python train.py --bias="none" --tie_embeddings=false --parallel_block=false --init="normal" --seq_len=4096
Each number is 500 + 25 x the weight over its row's rms, rounded and kept within 0 to 999. Layers, rows and columns count from 0. Numbers have three digits each. The size before them is the row's rms in percent of the matrix's.

# q: layer 6 attention query, 768x768, rms 0.043, rows 740-767, columns 128-255
# k: layer 6 attention key, 768x768, rms 0.043, rows 740-767, columns 128-255
# v: layer 6 attention value, 768x768, rms 0.0466, rows 704-728, columns 128-255
# o: layer 6 attention output (transposed), 768x768, rms 0.116, rows 704-727, columns 128-255
q740 103:518519498542489536490546490470551482469518482485489504467527459468487499488510483483496483513499547514518527538494517489495502473518498522483507505503494472501527472508468509498556528473484466536501486446520499467495508491492532492529484560501503488476481559462464500500475503532509469473475493498488518494471498528502524515456512491424530499509505502496567463503472465508504504475523
k740 102:517487491488519506511495529478454493449532536535516484487474478520516508504521520473507469468471459466488542490498494467467509480495536478498494531434520531527492491501514547502514524533466531477544483489471532502463522520504507478549528485485476534467514524462468536488512473456472511486513494493540508532531533495515480549564517451493487519499509472483488514511462510503565528528464
q741 097:492496552523503509469524523498494523493480470571484511477542540497481474513449478488410499511546519491470491500514513514523468500490488518489474519523510523459549485462487492469498482516533527476500504514533493521501500471526477506478458520544533498506515461503486482496508446477507513499517482535493501472471462490499499465478467511498467509482486506500525492508502520502503489514520
k741 102:481511471463469550493515512494495524463489523519515482473519539515565517501488479507474491576446521497503540477509469496468482501463502467534546463495470522491541503506503530485476504541505478520497482503505477524509495488502486495486515495525476445506513497480516517510508508498536511500495495488522477514555470500498496481534482504541522497482490510500518560507507498493514569517534
q742 099:451482471516512471465484522477495530495480476490495458526539502497553525502476482492492506473528496517478501519531454516498502547523517481508521503525513520523484494510514477533505489528497495466477503500502485520514491501471499499455550518530481515506462501496478513542509508489529498544490450533487524462517513466474529495484489513515483516502480517465467494514471522496474476520494
k742 100:506457538488514530513484508468522470513528493504495495501511519488475512515526473498505521514503538468497483498480519524490506508480487506510482513502519498502499525495531509487454518465471512515499495505547501483535547499522518525516459484496520498469519524483457488518497488507502517489517480471531488496523472502497515454510519476524442479444531512490504505535556506447441490498488
q743 102:483482511510502527511481516497522463491483518487501513510505466536482481486502469461497525520501515498483515510465522548548509496472457539499480516541497508558492503518510531470511549533524478513481501511504497458532508518534477498524526512524496480559486498513501514487461509477537519513480465506502478541464460497473528483517521477507463446496496524472550503494516483522493487513469
k743 106:518493523529541477499482535517491519527509497466498514485491495488502455527472535509520472514529487495505531495505475532577531489521485523461505514453459484506512489509553472504518475488511483497503543487471494514467478493481501513527469529519538495473521439465489433546458509519530459444517503521494509497507480493513494467501439524525484553483473518514500459519557500495483456477515
q744 105:491461484466480522475516488480503475492520507508470462477500511518488550457529490488510479567503517490470504531473501452464465509528507528506465539491480489484504502509543495483551517509471444516546528471482525455503521457554536485471496524483507479516473506464510490485460499494528500526510498489486499517531480541459503520510469569484515472521480480524516498449509467528524543471468
k744 105:505442539464498464536519512533482525462452519499496509525505506506514493498465535526483509520513482523476488508518469528513500455483463475460487496521497503495492507544487501469509475491509497476470542547464504506528485503537523537516479517447502497453509509544544486464517486518526496467526476456515473520451495444486500522484479511511430512483457462491512483488463513490501520524527
q745 104:458486534516475487499467491534546479498523505517495491492499497464510527522503491514483533543483533456516531510493496496503480503518501518521512467534527510497470479509504499522478442488506476520504522487495526457488500512474518498529512510531549504527524484496513508497507494517525502474449499489484501450513494474517480460475526521519449458496540523485518547523522497499465527487475
k745 103:494500542463481460495506467488483528486500479502521511465441509514492531512479492488497516515513497548489461536511463483502469499496520522482440526514481482485467522455480477496521544483523527528501529492492459487486514489550446517473545489456513509513499492488492504511484511460514474499537526480485511559499486495544517497509488500479545520519491530534497511505519465509568476511503
q746 102:525493530503495508548466506531521477535472522537509479507509533497519497494517502491521494467481515471495447511516522500500505488519537567479522481545512488495491458456529494513451493490506495485501543507507465507502474500501469477485499490468506472504500511504513519502526502487527490533517512470571474515520531486523504487513499520512501455510541556518504486486487453523519536510547
k746 103:509490503495518505506503513478435497462541491501462495488463508515471498508488524530503504513472514476499475556506476463503436511492486527464518517424525521520472495542496512499501463519491507448550528488474497487506512498483496451489493517498528493508500543458468544492520471532492493509461500478485503502508459501543512501510491536514523490502489483450504493486476515522454505490523
q747 102:463531506494494507501471549497464489522468484449496481537483497518477503559489503503515505477518521551501484535454499478465533463505521503516508521458446451482522534521533498504518525537548422531490520500512498472507493533523502524496492520526517502496480488486514502531479527500475496508503567505469495519514473480526503497510524527510513497494565471512541498501534489519502506483478
k747 109:495458472525455533459494493530528512516538495497461500514498500480507480505511512486475511456492488520469514503494545510514545522458495499476498492500479515522529498531534540466496494485517517476491539510494497504510499552490450529546534488498505519441498502500453513499521525532545521506489489486528532521506512459486528459471509446497494486509495491489523501491538475506466460494543
q748 097:499497489514528479445509470483522507453469497516445489485450511514463484553515521539507480424472499507493514487473517471473541473489483494488521487516445467490507506505502521505509473459519467492549481532517483520528506512502486508506485476464489478505509525465512514477545532479497512486529489474450494522473475525513519535515493489530556516506507505530523498456534502474501467487539
k748 104:532506481548478506507494457497486526516556474473504515507495466517492473518513468501531473510500514490528498519535469525442522514512479472489485491524497487478527555517469513477490564491502473511465482503497498495514535503514534493518508495519541500451493493503501459495465520474532512512516522508485485446514517546525482496501545479484484528445496499491493504505524498508539491490508
q749 103:494485523497519479479531518481534516490528494505520498517515480498466490511492529499522514486490512502508465475560496542523450521502491520521498493494460481505473556532492500517469514471482523516482471499456535535501478491504464454507506522550518453500538476486490463456474479500516495481485507527464449503472478519464504486495491500580473482465484482480516514499474452464519473504514
k749 102:522517473535502484536519528498442473513500507484476488522466486520513539478482509478502440523516525479496468473475510538528504485478483551488473501486490492477540489484523488519487499480505488534487560495454490513477458495457490480562502519454535484476468463500514534494501506490494490510518499496482531486520448467489522471559498489490515488458502494539527461504536507512496510511463
q750 099:506468515495470456517494516526468486518472496510501483503488529570529509485515513495510497535517506515500501476539510536512458522528498496546461526491523514537485480512485460541512527524481470526488510520455495494551493506524491546518521504520493510490526491508511546511544471523457484495514490470504533492503475528463515499495511504508494479567485487478489514472517494506485509477451
k750 101:504482482485508478517503471521508504529504489494505478511488517516516444482518487483509521529472529462506524494508532463495498506479544503484452535503524555500490495508526489508494447517515522550430521514486553502489539515455478556471500521486510478481511484510537477458535526430516509512547479495510503537516490527529541466452519500482500491505462509528461484509548558518517468480473
q751 101:500487533526515477514486505500529505513483511461455471501486500498520500516491450501480507508521507551488553529521518515507478502456517497535500524481456470517480473465511488446507480491505481480481514504466444481511495504508510467465474516517525559525500518470504463511496504503497487514497522508454496525491462468555523461491467457504535503550465517536513518533464521516496518451524
k751 105:481503485515498485475527429583499491519442469447477505527480483506522451500529480504467500542508504490490469469477513483478515508506463488504463486519494507490510462498516503503517522496538479525507518449473502500474495529511545524551495513552461520528496484527510507438555480517497471443512484468471530538460486502480509472493500495519543495501492504493527532511525489499499454485509
q752 104:529504507506467502505503515551478492463487492503491543519501538514444559511529488500504471475554488478565523476452492487485501511481514493520479491488504505534474475498477508539513514499496507503495514462532497528488536497531510536529495473504510508500501464528505484556515494495526459503469481481533529461523521513539496481511495488454483509495507464485515542506428464492530517498486
k752 101:489506507517512475484523525533462501490537532460532519519512515504507459493516503502497488488477534520531488499495491520442511495506540507476502508540495556499512510531521494504531482552497468535486486452454519533466482506451509479460469528477486485505469518479489506484499535491446515496453520496502473498474504488498437493472498497487495469462535508523480500499482513491513493522516
q753 096:506464516514519532506482518511491521500501483515472530505437477458470474556478505443469522491482513502525523481503501518540485525499527478499478492481445526526495504508548470468495451529494504485493491458546443474515496473489499493456533536507478517502451506536485505471499507496481503498488500489524496436518523471509503525522492502509521516514498474495502543533487484521481448505477
k753 098:445494481466500489516491507510519503455490541472481487493492516487499487488471520513563490534537437536509492480454528487514515481465551532494465475462504489493482475484507523478482540466484502468523531495489543485500506530496490490513481484478511463514470473495573510515508518438460486546569505522472504527563471523512530508472494491543512479473545524510491516518484522504531525512458
q754 098:490513488499473504487513518485467535517479489497519536478490507482500528485511455516487520480468485475515497502533465479513508474539494514491473474497509581508466534525512489476481543507493488512496492477479528505535519490502487506508551493479438481526505489472518550537522488513477492506479532478494495485506510465504502543536505446521551489508482447537514525529463490506564561500471
k754 099:482472502486501552456495507491484474511470490546500466493463522477457535540495486537499505526502514503509506499477501487476517525497499467427506476489476514467478526486492509539466517540495505491472469470562506459464483477508502496473509493480477519533523480493481520502502509515535495478472502512513476476547482545454482509469491466506527460532510541498487477532526477500541493552511
q755 101:477474444471468508480490488517477476457474514520457490511484485489522497485496518497510497507528474512515518527502518486512494517521493508494510559497491529482527487503501537518539530533490526515509478516475490526504525470502486470520512511490523551543470574521506496527486533496541528512499451519491480499544542496545467519520500502447473463525480498482537440485439455503527512546497
k755 107:482481491469481501551509524522490542482524491486492517474506513564495541517547474479517532512518470467506516486505475551467530523470526499507500520486517493547487502517475490482483500530509503493535520483466519469471478541514510508470538511475454500488495516460478523482527445483470481491505535502555476478487466438456483477513530484503509500544532488474492473481483498526482487487513
q756 102:474499533537543511474506521547506489482520446517498483494459471511486515533498509510511499518474509482518539494533536492507464473489479535485517519472472495518448494499490521520471482500561507511548473509489527454493470520525501521524545469492529475534516508499451479502503521498499450538532563504542489498466520446491514495452504511517519506512513529494488471492502527511508513503486
k756 099:482556461499454478496523487506516485487495481484508512457530521516493496510492481481497454517560517522513542466529502495498473509478470476486490520467546442499544508462461517521509492542508517468506482444497512497485484531500547531482488496481494483483505513469478517559499466508481571464472503514481554527471476492493524488522505490455507498476476513420472501509551498505500502485498
q757 103:461448522505473514530464497512522508474486503493455482523518477516512565478524509516520540499457511497572511507513479510497522504573486496528512516518463535492485457550478465482485484545495542528503507501520493478502533482516471525545533497499522495447470520495469535525522498472487535514542536483503468463496508467509528448488481498491507523493531502504484470473484484508517516503506
k757 103:461551507473497492447482491447494510451515469464454517502498476513502457488458502507522508485559496512496528531579473534453475500469462493502467465475487488517499512504504464502470525471540511495523520465505517522513473454500522481504522444488483484501513563495463517506494555546482495491546477460532499516541497474527508518463518481439501464537509484520462509502495523516500481505507
q758 100:459466504488496476482497482501514478467507527501498459499537533506522505461527549489515500500487499515453516493491513499497524436466452466524498457502506478515517507511494496479462509516503483522506471523463492475543486489490480535522488492432477525507512500492467501517505498519500509482486530501487513539497489508509499544495543496513477494461480506496527478460465495517508480508495
k758 099:512540513468449478481467518529466520497487441507478507483474548527516509459535502541512494491483517485539517498517479509507503458520501523519478495526504512515475510463457503493475470519517503527514473485496520492486494518504475523524496470518501497487467480465518468507441504513490507516523506500494464480526491490513474521499502526530489502511477515483530495529532496467519557488538
q759 105:523501484479532501553497497462490499512410506491536499515538523502512502498489505506496520507513502455490448489479505451508495504499522534528505510550496482510463475478433493521497497511513504510476521444568484469491460473459503494508531487481474489513520493490472492454531500505510518469528488530505521509540503497518521544518497455509508514490544511477466517510512524492499525504513
k759 105:493466502478535477482489522525462451547492500514516480481512448470465514505474510472534509471527487503467511502493564545515490571533484502520487527482486510556522447494495451509531524482515530503489479487484458466499503484491495503506505512519522528518474509515506491527495479489482487513495473491465468482548467479476471530512479525508500520515519495493465510492458491459491479505484
q760 099:534523485495514502558511491447496513535462535452501544524445466484443494486507506471502487499493465539500489503456496478509505503468513521481539502465507491463479498513499464511487470484488520514521516501551541460486525535463517500487512481493512546485488548515458470537510462504519551502489522515532497496490432529531499516464517498509558504523465490417499485525478537483459515488464
k760 102:509508482502507473528529520518468482495491486487486478508521533460475482563525492508491527443512508504563509481529509510483481489518476521508483477506446488495480469468490480487488526509485489521515507474494486446524537544487544542536503491456484497470505531540467495524501506476479498466486497472485505481471502535494512507526577496475467500489506524482491441515502469524534513508504
q761 103:468496492500519531521477509493507540504518481471484482541465470560482483487524513421487500522499523520504492463497494506497504503484481512483501496457515533567502513515472494508509465471515494458459507495473539538517519476513437521516490442507507533510503482454541472546516471508513495485533519467526531518526498534486476553505512503485492510489502490488496542509513498518510475514476
k761 105:491488465459531461507532496495509460469520472472508472535460555536475449522502516483490539507472491486489498463523472491483460483475531510498463497459496501481479480481509495482502496494515448525492526505503473514526490471492477455513450488518481460515466477548481503479497479497482487490524495513509502513497517471513525509502528473509493496471534534460475472505483481507535504508490
q762 108:474528496502474498495503465545518475487484493494518484421493493501470542530465448512520482486491478495533479496483472477538479503507486444481535490506447446476499489520502500515473527433532575517523523437521513530540492536492551539489487479498452524504488497492486504520480492505509429477446504481544521493517535541498473483496518480473466476466479513519488485473466479508544495514491
k762 107:474489510489465465506526465523573473484517491491464560507527457503494502518501490446516524516523502516521513501516481530497467475494531518532472503478482574476490515526523500475499467504449495495506508507464507521479484481478454511508502522487535505493513526498484459503498494509483507438479512501461498493513489529522488494534497503463510506531531461469522509490519556520492522535502
q763 100:484462473452498484498533500508507494522516488513493493512507478546482504482546500510515491499528504541469514473535470507472502565482529531532524529443596510554486491470504496511490474508532496527496530516462506491479498489487477518485469451483444472489499486519517481480525523483529476522490481451507547517454461468525453506513534557512498472485522565489515495493477458518505499499494
k763 100:512511476490516503526492522481482543525521540505522503533549565477500518510508503519522490541507548511481520558467522523454467518439502530518456551532509479529537536540494490498521475484481484468509474481532540473478491438509507499476493478530542482516503489516519477521543521511451512490480496469493512488514490536503482502459519515518482465523487519517479503483517502459485536477495
q764 105:499461527505536516506497475469495518517526491508473470555493476518480552532472482482496512488530506474539544499539537508522506498524516513530534481495503498488501516503505489494495510526494502531523509479490500487509491490485530480519502480459499509464476522454498502493480469455473522487575506522523516485526494465518525504548480505552508515457480461529487491522499489454499480508495
k764 100:495483531484492478536453529464509486464499515531493495467524511536510509423508568534511492490489478495523523486510531533508529484506533461474456481512480510533454498495512498495464494519489500498469499494528464518486538466503491503490484498515472508508483495541522525486524488481483485490520514490483488480550534503524527488540559491476524486522458511515524458495462536466478513520491
q765 102:464472541528506506539515475471491507496541454485461470481505458488491511499490466486551479503482516491473485467486463494510470502539501482511478511489543465495482480529435507523537509479506490511538485547514488511500499525486483482513467526509474523499492495482520506515455533471449480490442468515432511508523546457501497489511523498499516519506526542512533489520501501473510479525493
k765 107:488487485504480466471537469471531516530456465494523507501470511471516487519505525488475484522454518503467521549480522497517504499505497493483522487495509547551472496489496441500485499491499484510510464529464492515509476518508461465531517511507554504493501515521489485554534504503433497508498535460506501486508541515563527495521495494474503486562500498531454496530543487522540506509498
q766 101:492540469529431541479487504522463479455494523496498462512556510525495539489545513518517441498508518479486486534499494549514500501488498516489513484453487505500524523482484489501484491492450487513524467480515497511513463474512521487481488467506471491503493497508491523456499518496527532501511507474514567462541551568524528507476519510494495474450483476478511478518521507466532510450460
k766 099:500494508529530497509466469543514520506466503486457479484517474502538480463543533528463556494480523479471494456491488535508510499519487515515568469521487496480467530484516501535549506511473471518479501497476488538480510499467488454455500517479523484516501462497504466469513526454488501536502500495520464485518475515480503553472480497485504544527482480523512437513488495488528470507529
q767 099:517477518508482462477497464501480511465522518497488499447488486458502519475482486490449512504493476528520513519506478485515525467490485494481488470526486488517477474526521479533465532528508503505493532486504492467418514458546522481513490453564507508488529507497551505539498515487517465485475498467501482529448526487536502490508500481466471497475487499540538508507461473508519465436485
k767 105:538514465489562476472548512525471492499487468466507498570530503517500523506491498509580517460488498513472518489525500523478458530476511464526538438515480446520513434543462500503520461521485490489557500487456472535513505517511512472516496466504528495535510484495490484461495514479479499502515511513516513510519510488479512484526538469518496484460532474514527493486507475494509490570498
v704 087:512514511512532509528545526473478510520511470508520527502489485465472529485508492488476525521456547497479497509510493479523533558511501501464483504476448483492481503495541455474483477493474549523474545490454512515528489525508527460485506484492476540511501492527533478482511493484528473506525446521492495499485518543491484536546472509475499502490499480443518466483483527501487509465543
o704 101:485488527481523485529520523494461537481508482482482504488487478490509426508471450477502505517473496471457503500554481537558520502464490484477505482486542528485499515492508428486501476484499510510468518504526496496487511535474523501452472480531522488470479514503504521481511505543486518506531503477496453509503515542503522491528507495496491515532458502485518525533518519503537501493563
v705 081:539514499517481479452496513519488488508525453512444484503522487496450515542473493517539493473494516526494480488515475534515490506538506465480516494513500459516523526517483489513504476509497494440503541521528490485475505538531506507448555473466524503545537511518511516537498525515554508502480477513538498515486537455481491508482540553506497484504459524498516534513521559473499514542498
o705 098:496506454537525523511517502497523508513450476479467498485479508536538480512481528486529490506522486490480507451513486539515501541471477477513492509510500486497494488522509511480510505476461498557504480556471505486547525494452538559491530454536542459494524498491453477499527452506492490499495492517514512516525501490528462474528512466493513493528458510515503504493551489524495520556505
v706 074:462467517482495560576511465466495521495518524422501527480520492532464497465485520534491504456487509473519489477491501500510482530501536480474480535471529514445490492518521493482496524515506520527524510477466463565487475462502492499506497496528491492435505510528468504534543495538532536487443545491512504537455485477482503518540505505506505529501502517483514522498526483487498497540528
o706 101:488499494484545506506489481511532527514555528486491466480493455503477527510503487471496496499480491464487503487471481474490491505536542511525536507507535506484474468487448500561493518482523521474475507537523474467491537489516527500497483490513525531490490554504492488503477566502514464473515522495533525524491504547490503465513512511494476483489495465461509476502564505504519490449489
v707 091:516485484521460475548519508499514510504505544514501515488522518458501460447528490498462460453510494485454540512482457497548502465495488487486503522524482454489507501475515431553533511487485455499460481466500540488493485492471528497492471506486491504528491474506509517495507483497499545507478515509486523571511486499506477493449500506415510528513498453505497504466519485506477498436506
o707 092:523512479513551521502513494504527512535483491541519498543526512491482522500489542497488508511502470433515483498534469520506498534481480519493479469475481494526504457522517516534507529559538498492551500458486505461481540471481514493498471516562473509508538532485561505503456475523518512535497465478468528504475449503472575555484479513515487501512524492506483486458513482529478545495498
v708 098:480531509484480549504507483486455505521517453506493525519499486539488511524466495479500500527520500483499498489497492475528466511518499498496466516501487475507503541508501540501437496479490529513478509487529468535571493483553498475524500466458478487518486495522519477526491491538499498475502484511505484481477551526442476540472504472483459508533475525509465493494476520494495475538491
o708 089:454526459547464523493535499544477494515561502482524476521501499499507481510481517489533512466474529520488538466512510511492465473470476491497499489524543506497502497491465501517456476470502485470503483500515464494539514486506485479481485463458504524493505481528489529504540525538448483501529506528507472523496520519504438504515522526508486489454496518509507482481565526487505508495506
v709 080:513486519468459484508474477558485488500498515481530497460517542475530505516470507510513485559436522503484525521480494500505521510516526494504493501505482501490528499442533523537499520500522418539488519543504462525485536463475464519516425509510515512487506498530590489480531532497505525496516511519487513530518458464478508467504528513532511470506465481539464499530528548481484526512523
o709 099:525499535503447515503544551513559454508518505503541513498532505521541511496513498482504510529492499503480518496517511505478538483474507499525489525506504498463492513502486560507528542514526528461470532492516500471517508470539495517499487507537524487531491473468524543488520509521445509514500495489538499475538491474522514573547498468509508510505499438536525480531449481528491501477558
v710 078:498489502513521558514512526468554451483555470498493521547513454517479491543504477481493521504461534547484521503484489502484517519509480497519532497512487476510508492498500503529498495466521506500498501487480536445500486497479474490507483485457513490504490492515508494505509514514491489503531494518518507537524502507514511493514472544463493532493537475484539505463483500503494480524537
o710 114:489513490535498497499528476528483471530507543494482510547494504513477549501513509481526510543508492474487534488475514493486512494492508490507508492492502491527495501533494510524508522520484510540525519475495508483507522490550478535508504488541489515474518463501515481523485451533476527517525504513443521529494485501480472493542488525459443465498547508471494518490544495533488504515482
v711 093:544482521475516503486509560525502520449494504482504443538530504530508535467507534509521488505484497445499505503470501562488481518525524469511519461520497547524490514473458491453520460499515516532502523482429498510477509504465491508502431491507469510508484480490503476524516512535545495550498521521490538519508526495479510491509530510500524486516572470479514575486471503476529517530488
o711 090:528543508485523536483474505495486541479477551496503480538477510490484521467499504514532502490523530495485481523506502455472475489512497484511492501478482532444460505586517479505505491518481503467520553495428514501515489525491503512516487493481488520515515516472497518504528469521476467503510495510552488533532496446501494464521443503507501464450514512543508483507498483485454480501504
v712 085:480491471525518540494504463526495484520519495529497497540436508470505494484505521506507503479497483546521519530534504452487528505523538479477533549482488478476495516481427513510498472477526480485445488521474476534535495536513520503510479471514543473483533515454500490495523513499499532488531471498532491502496527474528487480444509544548503491512510448494501473491530536462488504488512
o712 108:479504528458502504525528518477475502531498498527523552530474500490534493456509494501519522511480500491448528484457512493484584476489537491533522510452431502476492450482493498529458476473507516485491539511451497561517506562502499486545524506489469569505520481504549516524521537490482485475506499495560481480507529476524522512471474475454507512474474502513493469508534484495551515522500
v713 074:449509522524521484469515538503498487489448490498464503478450563522468480514493498490513480502474488489454481474456505478507535511500502504519498563526506518494540469463481490502524486525521502522506491527489473441494475527483509493486549438529477484536478495521486511464520489486537503532486491477486528490534511501534517519508524515536551452543478458490507502501540517511515489491526
o713 112:468498493478522479517506468481453478522445472519467540442509481491475480512525483482483476486475519472508480477566480456462519499515506512464477513483477504462519507515475488454527518562490514482479496509539513491539496552548545440504438524517462514498475488488512503485500568456522483487479539502470506510510549474484530470491518463472545474504507471503487484490470505497494482512519
v714 083:503488479498470468507531515515508464488478495485510478485468517485530479479501503490493472498442519535527515483503512484507474543528474542526551498530511510429491490482513490499549541497511464525483506537455551503545520507479503528495494486507541463469464467463488516482544480492499487544477515522493534501548472503505482551479524495526464510491473498525494479513489532518528486467526
o714 102:493481457498524517475492469488479493503464506481487492480513477502472525505538474509473484482491532477520481484484494487482551502505515489485454510498488493518501485525474454511536536484468543590537496542490505526482517516490498510515439539497510526521482519522444511516491521499515531493513470542516518491458520492471474519538485514487520483488498470504523504527482525563506473527497
v715 078:515492500532491529498510497503538512510477517496495523474489521466519482481483513468486526487484527526492482474531511415533489475523521508571497525568478489497514509513509535503536526539448438489494464511498467530524507500481514479503496528499511466459482488525487482488518493436478506476475504456515531492469532491509515465547525486493513474539513509486465484530487526502514499492532
o715 099:496536439522544483478485476475523475495535493532464472494507477498499543476537503503491517498497494527492505491461507510541492428505519495501518539514474513505504510536528504486529561514485495468479535503551494474445545522508489480514476555517478489482500507487490524490526474511516487507530494544485525534460485506469551480499523510492474505465481508463522499474494440451480543507531
v716 094:512508495487517456493544540526545476477462505484509518484531514488493507496520503537431498538542486472543499500517470556492516507499543515572494520510514526485503511487474488492550526522483473492504520454503484482446506518484503501493519531525478495539525513527483507507487512503503508524457542475488549521478480492538486542533498491467507532513508491527488518508493517486526549468498
o716 089:513511482485528532490491538488502488542495533523510514474485502520498489495485508466485511505499475479475498433490516428493532500458562493531497498490519553554503524483469533505502554524503508487494501497466508492497498489512556505478528514483458521513517547494476448476489537519496479499460544482494526472518470517500504506509493507499508491513533512461536505497478492505524529523469
v717 112:496486556523513495479496502521519522508468484523476488517496566507525551443507528496437493464480512490501525516533500476517518484528490516489517459567464474495492506508482519486556534481505478490512491500464466489453451476461482502514527485504477492538517509499458477476487489492483512491494525435496504524492496513522512475487485524528505500492488459547461540527521484480485469479486
o717 095:515538565487476492485510501504455561492489463519460522488507506514502498478514535514495514454488542523506511478509512482495510517507469483482483488527490512518549459505489493515547504539517505496555528525490481526456513490473501474539596479480517500482526505484464515522520518512478518529529522480515497486514528478490506513515464520501491457472519459513499491471500465470452510510528
v718 083:539428483491468496460495525486545501573482509517547540502556527484524480497556529514447502501475523520490546461525496480483505487515496481462515506526470500521492489504548483475488568449483471504460527502478472489486464482489540506532523514536474494504510502526466537476524456494487493533474495461523539483469494457488498540490519525457456483483516513555460476547495492495506465538515
o718 100:533515535477465478535494500449489501500515473494536510524489521532513531540547529507492541512561519495553476532501479535516516511483534456522473532543478512494510495491460512537477496542497487495509507502527480490473552495445468520500536498493518511492484543470504495446473520476503542551494517499521455542515518478518501514473495542515491522513499486484470495478481452514492491509497
v719 084:504494503501484479510493483491516460508471460518487503515491522534485537486510488556535514487488457473505508519517525480528502496495510514482493504516458492486479497452493483481461565458472465472521513518523499527513533489458465509484514444480482471513467475504460531483499528535527530535487498532506522532473522509474526490518514473508503482473467477469476527512463471472504515503492
o719 090:495491501515509491487518547464496492489533485526465481529510490483503513459500510511522444494478512488521523482506526487513550519524494521512484546496492498517485492554482512506501530517517484488505470530493480486511483524478490455466526500480480527537505460507498514477517569514449434489518441499481513504480525512514520542491500494501491505566494470495528498470478483514474496540498
v720 107:467498512506473496481522459488465528543512503506492502545479516542508531447514549496485495499466549488516484503505509506542512468504500493545496492461477499536477509495481512485505512503506504489492491576527466530499466512485516448504511462442488489479475503539528506462511509503538512477487456530472523522436520449494453497454504538497490509475491479527450525545506504484462513463489
o720 092:452509483546481490477481508519484506486504496512475473529468514504506522480491564496475473534501442492494470515469520482466528502503474508517464536445491482461498529484501496496499550513515514487450506533474543458505484532508482501513516477482475489493494496529491516504553475507532488516474453483481529498470556489507519585477502523490500514504554481535481483520546526484512497469479
v721 078:480453523504500509505463480509477505524521531496511460500532537490530479488480509525474482514521500461479474487478555508525527510514528486503548519501479478556507507498490525471544530471495487500474494521450478434494442468519503528487502536497522502524491535461509529489506537529546487490530501524531547465479467473484487526486444528494475508495496482486486517486484486467510533496528
o721 106:485497532495433517486464463475540483522507513526482477492496483498472493489484516510497503500547515515480526478513503541434500489463501507536523485499511508507481490512447532508549512487491462518461523472520505504443539512538509528496473515502523461519534479515518538549469528443520573506494457518459436456497560507517518502527497507512539493435507502503499531472499491480460495484510
v722 075:476513496532522450506527549513507452462453522515518494503514516518524486439501519490483451509483523502485515490527536516532493442496486490488492542517500530511485453438465501427548453483497489488478521499455479508493498518501541547549509518529462535473477488522463487451508500491516526533494451467499545490523446491485488500471513485502498511551483525522500510516511528520521560467520
o722 108:496495499465522468489533530498506515481500495512480540525524522441544486491513533485449524515491496482514483502526514508495521528471486514465501479464491501559498485449535499509520470466560479486512523516497474522527462559411494528483521508477472519462496493538506491480493497548536481494506460510488534523459473541547533499477468506493487560521492502523489502535518495542515535477524
v723 076:508568495489519523536441517492484472504482537452509481537482495469549486518518494484473521500527471490467492473510502482468566479458517483484494522497509492501457488442533461476530493473492445486482533527498502487559525496473499490497473542514503526486495534501491510480509535521509482479524489496493522522467514518458502529512481461477500535508513524506494501489471504535541509532471
o723 101:488491511467515512464502504501488485518493565479464495501492492558477487475517532471514458470485475488458530537482531471484535494506486502492527519525475494495469501493520501506522476514522501520486454507508465510513511525518530473524534515536496527512463483508493517516496520536544478520485482502520512524468520491485531507522495447557484485523476490505512494541498501480500531546508
v724 077:500550529489530481496514531491508488456470515493509471461504449500501479528484477493498504542506505501469488517494502485494521536477505506506474470525542477528514519545464479501520474490493509457492478485516485557515521488512550435465446500450550480517518518488536495568500464511479512517496528498518488525497473578486473491452485496480478498521500510506442545540463543493513486489516
o724 098:458529510515476530528525537527521484504522458570518511527508499515524506478490457504495501498478489524504497544510525504458541525505492519479486532490521508521507487509526530484481506503530499518497488500538527487490479474501495524445494486486485507527534533497484476494485517543492520485471471475509501450450548503516488502540496508538509515496510547483485575481477473505532521507508
v725 077:461509431502532509533519545491472523533466489516502496514490499510472491487535503511449515468452486479481486490510497468467538492524488537501501501504479499532545552498507541530479521449566491535489498523485546477492475490517493497504477480545494468511508463481515488500511537482518525471512501491488459502539504485481515474487459474479507494451516494517526480501457486510478545534471
o725 112:522528528487506556542480522481499472496519531465464529490519513498523464527514547497466502536477482515472489503514571497500522520520507516501492510482505511494514475457541508540480483434523511480512510527522492484511513507508483471510517451491496493503519518531520481493504510538466517516559509480541486516517510522484495459506523524500503542482526486487527483517521484457518472514508
v726 086:501448463487508476491511517485508494503493528484537448468480523501539459486507531487464499497512511526496532479506478519515535495484542532542513547458484540477495489458487501501505453540490480492459486534496468507481506500485515511516536491490501504455498510495496542509513474474504516525535490521519504517511437456497481497468498512503500546546476496513517548504546476483540484466539
o726 105:518515462525529486503542507534475468545546538496512532523543472469469478528468566515522483518498488459522476504486524502490463505505511493488544519459499528488481494490496497456555485519487457489478512508511450518512503525506468483515503517478483534528487463527481544516447513503548511489508444491495487559510512494496548517472501472526522504536504502502466491505517484488498474529492
v727 077:529538500528492429502521500532495493487505501518505522486524499512487547522508454495502499520519498496483498493510476506498489557493563499492505525485475503528447493482500478525531521481458495490527502459533502495472489546517487489475508526497467519497497509528544455458486488521511458505480492521462484544495467507532480516509508507485556562487489543462475482521477561484514505491547
o727 114:487491468483538500510492498483511473526560531502497487533540477530480511487538511466446460475484447478518480509479468467509490525506492513489532500507560511469448516444457515505481533515503519499462506523529535519452554523505450505507485466487502514491497472518532456479512482527521454477500515476491484528462516482492473505512516496516497510554500515496504479482515501492496475467491
v728 086:534521514522495545486521471523507514495432515516482535498516534478470500441521535481486503502508480513494518516528513537527541508496457498474508453518497466527513489506464509500473537505460458494481472507526460512515496482493450517503503493506499494511489514504522502502560491504515507525506499500470434493479496477464527473442509513523484496484485495525478468496534529548473513482493